Part of a small language model's weights.
Training: a variant of SOAP for these matrices, 7464 steps.
Each number is 128 + 24 x the weight over the matrix's rms, rounded and kept within 0 to 255. Layers, rows and columns count from 0.

# layer 7 attention value, 256x256, rms 0.307, rows 166-255, columns 160-191
[[117 175 172 138 177 185 172 107 153 137 108 104  91 100  97 152 103 200 115  54 122 145 128 136 145 131 158 156 123 112 133 132]
 [136  69 145  51 162 135 154 142  86  80 124 171 166 119 128 129 213  79  88 106 158 169 128 135 121 207 109 172 161 192 173 151]
 [190 183 128 115 153  91 194 118 147 206  90  91 107 195  79 171 158 157 122 178 133 143 110 208 135 184 106 184 132 132  89  98]
 [111 154 163  80  89 141 174  96 166 196 130  90 113 198 101 196 141  52 117 150 178 128 110 118 170 146 102 125 122 128 104 163]
 [136  78 109 142 109 128 142  38 115  81 148 137 147 114 152 153  50 153  52 171  59 118 157  75  98 180 124  82 105  70 135 120]
 [145 103 160 101 127 119 146  40 183 123 155 153  97 156 117  89 141  88  93 164 151 165 163 122 158 174 120 192 190 144 203 100]
 [111 136 109 161 107 146 127 144  77 131 120  82  94 160 163 118 158  96  28  56  79 136  82 140 127  55 169 139 115 115 157 124]
 [148 175 147 116 133 134 151  59 158 121 153  63 140 114 147 107 125 201  65 199  64  58 204 170 162 128 154 143 113  95  91 100]
 [100 204 149 123 109 144 135 157 109 147 125 134 102 113 164 143 102 114 189 167 102 151  77  94 216  81 156  90 159 123 129 135]
 [168 134 211 106 138 153  90 108 120  64  68 171  99 124 137 103 188 127  76 127 120 192 114 124 156  82 155 119 110  94  89 178]
 [ 79 153 171 107  87 117  93 126 127 158  77 122 124 126 146 178 145 216 161 125 213  91 150  88 105 153 153 141  93 105  93 130]
 [ 81 198 162 124 117 130 182 113  92 181  78 182 112 159 122 187 106 117 104 150 124 116 178 166 145 160 139 180 168 116 139 125]
 [151 146 131 128 107  75 138  85 113 137 157 161 131  94 108 147 172  84 148 132 116 117  72 174 122  82 123 147 155 102 157 136]
 [128  67  95 110 154 122  94 167 144 126 128 175 128  86 135 137 138 127 180 151 195 107  92 148  99  90 179 100 151  49 109 107]
 [149  74 116 191 122  47 180 144 179  89 118 139  77 116 102  80 105 138 134 114  92 173 127 113  95 121 136 143 150 123 167 148]
 [157 119  88 184 112 102 132  82 108  95 185 152 104 121 168  94  82 165 173 163 104 141 149 141 134 203  93 149 123  87 111 171]
 [ 85 116 152 104  53 111 125 141 121  85  95 140 148 126  87 109 137  89  80 116 135 102 113 114  94 169 123 162  97 126 170  36]
 [132 196 132 177 158 161 123 102 206 134 113 196 213 118 123  95 146 124 145 125 174 116 163 175 138 136  88 160 173 169 136 174]
 [159 117 176 112 127 102 159  65  98  98 129 126 151 149 165 114 132 194 157 128 175  85 175 123 113 131 100  67  84 155  78 117]
 [ 88 159 175 187 165 119 126  70 124 130 155 147  85  69 155 152 113 106 164 203 119 132 152 187  70  85 138 102 176 140  57 184]
 [114  68 186 121 145 149 193 132 143 138 124 145 167  35  99 144 178  94 207  39 136  97 168 147  72 172 159 224 101 129 139 146]
 [174  45  94 128  39  87 120 181  91 176 161 151 163 119 164 102 121 212 168 163  95 169 152 102 139 145 184 142 101  74 114 117]
 [154 147 116 146 120  85 163 106  83 127 166 109 143 141 186 147  85 105 130 156  97  59 129  98 149 114  95  94  63 124 147 162]
 [143 200 211 192 108 173 132 151  80 118 103 133 148 124 143 109 120 108 108 141 177 126 123 138 144 128 187  86 101  69  98 109]
 [ 33 202 199  75  70 113 148 175 103 188 104 132 115 117 179 150 141  97 121 163 162 175 161 152  58 127 166 103  87 158 137 121]
 [121 133 186 124 103 127 147 150 162 143 140 131 131 231 138 139 155 105 161  91 114 119  78 137 130 149  58  86 141 146 177 161]
 [118 162 122 143 133 105 115 162 127 147 138  80 135 148 143 148  99 108 141 124  96 151 124 118 126 135 138  96 130 113 139 141]
 [155 128 134 162 153 134 141 141 114 119 109 114 125  95 132 129 151 113 140 146 153 106 152 118 131 139 147 114 134 153 114 116]
 [ 92 128 132 151 158 133 148 132 104  74  88 133  93 116 143 158 111 139 122 137 123 104 137 127 102 117 120 136 110 143 110 138]
 [102 127 149 150 142 109 104 138 130 129 122 129 134 144 123  88 127 136 133 155  97 127 107  99 157 114 128 135 132 113  97 138]
 [144 135 143 148 117 117 147 139 120 152 105 137 129 142 158 150 130  80 152 143 117  92 136 127  79 111 135 132 111 140 150 135]
 [138 142 105 125 137 156 122 101 110 104 119 146 128 143 121 119 126 106 131 139 109 149 128 123 116 126 160 103 145 106  96 138]
 [ 88 144 146 110 139 138 104 149 142 124 136 132 132 118 102 175 131 137 116 112 127 137 136 135 135  94 124 121 150 153 113 119]
 [134 105 134 113 146 104 138 132 134 146 115 177 154 119 119 139 130 129 104 117 135 131 111 140 157 125 147 125 138 115 133 103]
 [157 137 143 144 110 130 136 139 136 129  98  99 133 134 102 122 146 122 112 108 151 125 133 118 129 135 126 139 138 104 126 120]
 [125 123 120 121 145 121 151 139 153 126 132 136  83 121 154 134 144 143 160 106 111 130 116 163 117 137 131 122 134 120 101 122]
 [112 156 121  96  98 145 115 137 114 127 164 140 158 135 115 149 110 115 107 128 130 116 142 113 142 119 153 119 103 123 114 122]
 [147 142 128 132 148 112  98 115 124 124 152 108 108 151 151 118 122 157 121 119 113 163 130 151 117 130 129 106 140 140 136 141]
 [138 140 143 102 139 124 116 160 114 121 164 108 106 122 107  99 130 119 148 143 169  90 142 103 143 134 137 168 106 107 145 117]
 [108 145 113  93 137 139 114 147 106 133 103 131 138 104 131 162 108 142 102 109 127  97 126 131 130 129 166 111 113 111 141  94]
 [110 131 130 124 128 156 126 133 117 138 140 144 153 143 132 136  95 121 106 121 103 150 128 149 122 140 144 119 142 115 161 107]
 [120 140 132 126 145 126 115 129 176  99 142 144 123 150 133 108 121 149 115 131  91 105 115 135 143 160 163 111 134 135 104 140]
 [141 119 136  80 181 124 128 137 138 126 138 123  87 134 153 129 114 107 148 122 126 141 126 118 146 128 142 130 152 138 121 148]
 [107 151 122 153 130 150 113 131 126 125 127 187 106 137 123 133 120 152 141  93 127 158 130 147 143 101 123 164 130 108 115 137]
 [134 176 125 128 113 141 143 162 149 124 139 125 127 115 141 113 133 124 142 149 123 120 107 119 135  95  86 133 114 101 131 112]
 [135 142 118 147 141 124 114 147 111  89 100 131 130 109 136  99  87 146 108 136 133 134 121 121 131 146 120 145 132 126 130 137]
 [125 116  63 155 121 129 153 129 120 125 139 104 128 136 143 120 104 109  99 136 109 102 153 121 133  92 172 123  91 131 109 101]
 [138 116 120 139 117 128 133  83 130  93 118 133 170 110 139 167 132 159 139 139 120 128 117 111 118 143 107 130 111 119 109 145]
 [157 114 115 123 172 100 120 140 153 113 117 110 154 153 142 130 130 138 131 141  73 123 122 112 128 157 151 142 162 118 113 171]
 [141 123 135 139 123 137  99 114 127  92 112 107 120 143  93 115 144 156 155 158 165 117 117 159 163 109 101 161 136 132 107 115]
 [148 169 153 131 159 119 127  96 147 139 155 135 130 144 126  93 122 110 137 115 116 150  95 124 158 146 111 121 117 156 121 157]
 [127 131 121  99 146 101 145 149 138 134 138 121 133 117 106  83 122 103 113 118 142 135 114 150 137 137 111 122 115 121 150 103]
 [150 150 131 113 141 125  99 161 116 138  98 100 120 123 123 101 146 131 110 112 131 137 139 123 126 125 119 120  92 132 130 111]
 [ 93 114  79 121  89 115 120 125 139 120 167 118 117 120 156 148 118 127 115 137 126 113 139 122 107 138 122  92 163 120 142 130]
 [120 157 135 122  94 129 150 129 135 120 112 133 116 120 134 152 120 146 138 126 126 133 121 131 136 126 142 151 152 125 138  93]
 [134 147 123 138 124 139 116  92 123  93 121 166 130 134 125 123 120 117 130 104 132 150 131 122 141 117 106 151 150 105 134 109]
 [111 140  94 105 136  99 136 109 143 140 131 127 132 130 122 118 128 125 105 143  96 147  91 100 172 126 123 100 130 173 148 150]
 [111 133 148 132 128 109 148 151 131 127 132 131 148 122 120 101 120 136 149 100 130 152 136 117 149 117 112 118 127 145 163 126]
 [119 135 124 117 154 170 162 142 145 141 118 138 117 161  93 149 141 125 126 120 101 143 100 118 115 112 118 110 120 143 122 137]
 [113 117 125 123 164 155 114 126 127 116 132 134 150 158 171 124  96 133 106 126 147  91 108 106 123 134 159 134 121 135 121 152]
 [114 140 150 102 143 133 130 134 105 114 154 156  93 120 100 130 121 118 125 154 132 133 132 137 144 106 115 154 144 125 147 139]
 [ 91 151  92 105 153 107 112 130 149 105 123 128 129 137 132 133 112 117 106 145 116 127 128 127 113 110 133 115 130 128 141 140]
 [139 119 127  92 120 151 129 120 144 153 122 125 157 126 138 125 143 123 126 121 119 131  97 130 119 131 123 163 140  87 118 109]
 [117 122 155  99  97 128 165 100 171 116 142 103 148 123 118 139 149 111 134 152 135 127 158 129 119  98 143 115 144  99 114 123]
 [103 152 138 130 102 116 152 144 140 136 113 138 133 165 143 118 174 141 124 128 140 137 132 115 115 130 117 126 140 103 135 104]
 [133 143 164  95 117 131 114 128 103 147 133 132  98  88 150 118 160 119 116 117 128 140 105 138 153 125 161 138 109 148 104  99]
 [124 121 152 152 132 120 129 144 151 130 138 142 162 115 129 113 176 146 103 170 135 133 139  97 151 130 148 135 107 139 112 141]
 [159  95 129  94 123 133 142 165 156 163 113 130 115 121 139 117  91 114 118 119 120 120 129 125 120 130 120 106 146 136 143 123]
 [ 66 132 111 126 127 158 114 124 154 116 156 155 138 119 118 115 145  98 137 119 131 135 157 123 143 118 117 126 105 135 143  90]
 [127 139 124 152 111 136 106 150 109  99 148 160 133 139 128 139 105 171 139 132 151 111 115 145 129 116 158 133 150 142 151  88]
 [124 123 131 119 102 101 139 113 129 139 162  99 112 145  92 164 128 144 128 124 137 132 147 107 156 121 156 123 150 128 141  96]
 [133 113 131 150 137 126 105 143 173 120 135 117 105 135 123 103 128 125 129 139 125 160 113 114 120 127 115  95 133 167 106 135]
 [ 97 133 151 132 136 121 120 156 120 110 118 102 127 127 157 135 115 119 123 111 124 163 132 128 106 129 147 151 128 156 135 156]
 [123 114  92 143 124 142 126 146 104 121 118 122 148 129  86 103 135 108 124 123 149 139 121 164 112 145 106 114 112 166 134 123]
 [114 149 149 117 111 143 129 135 137 123 139 112 100 102 133 130 134 109 126 105 143 137 121 116 163 121  96 132 142 151 110 154]
 [146 130  99 134 129 134 139 126 131 107 101 176 137  74 105 130 167 121 149 119 132 137 143 124 141 131 163 127 114 136 131 127]
 [117 173 112 135  94 147 120 137 158 106 143 127 147 160 129 147 133 129 137 119 147 141 142 149  98 118 106 128 155 117 115 140]
 [143 128 127 117 114 129 145 139 140 183 123 153 125 137 142 131 124 150 140 132 137 119 155  88  99 145 133 133 115 102  96 146]
 [168 126 168 126 114 128 132 146  91 124 135 136 140 158 126 125 147 137 111 165 150 131 148 140 172 128 123 107 158 136 114 135]
 [134  85 149 155 167 144 120 118  94 143 104 113 114 143 121 125  81 141 128 148 165 115 121 142 111 105 154 138 126 157 113 135]
 [128 124  76 128 147 128 126 121 117 139 115 152 122 113 140 108 154 116 108  97 124 174 108 117 108 162 111 102 116 113 141 143]
 [108 108 118 126 149 137 142 114 109 140 138 147 125 134 148 159 123 113 102 136 147 123 119 122  97 117 145 118 131 160 117 169]
 [128 122 121 122 146 136 135 158 124 119 115 149 140  99 102 128 118 143 138 122 143 125 149 128 128  93 128 140 140  57 150 109]
 [108 132 124 139 123 122 115 131 142 103 106 133 115  93 110 129 141 142 149 144 153 137 106 116 115  99 137 127 121 150 117 128]
 [103 106 107 160 115 164 162 102 129 104 118 143 108 126 129 121 143  97 130 100 152 139 139 114 151 108 132 100 118 144 153 133]
 [129 113 151 130 135 142 139 140 121 142 122 143 143 114  91 107 130 101 160 100 125 142 119 106 131 125 128 153 127 144 134 132]
 [120 113  96 126 123 122 124 134 124  99 129 139 116 146 123 144 106 137 150 134 139 132 142 128 126 142 150 135 126 133 144 132]
 [108 117 122 108  97 120 130 138 109 119 154 107 128 137 117  84 121 101 140 112 128 144 150 102 134 115 150 126 116 138 146 131]
 [128 142 108 155 136 135 139 129 131 141 112 130 113 106 116 143 111 127 123 132 151 137 130 138 160 154 134 126 146 139 171 121]
 [140 134 125 122 112 168  99 134 129 151 179 144 141 103  79 121 105 152  96  92 124 125 134 136 117 156 125 116  92  98 144 162]]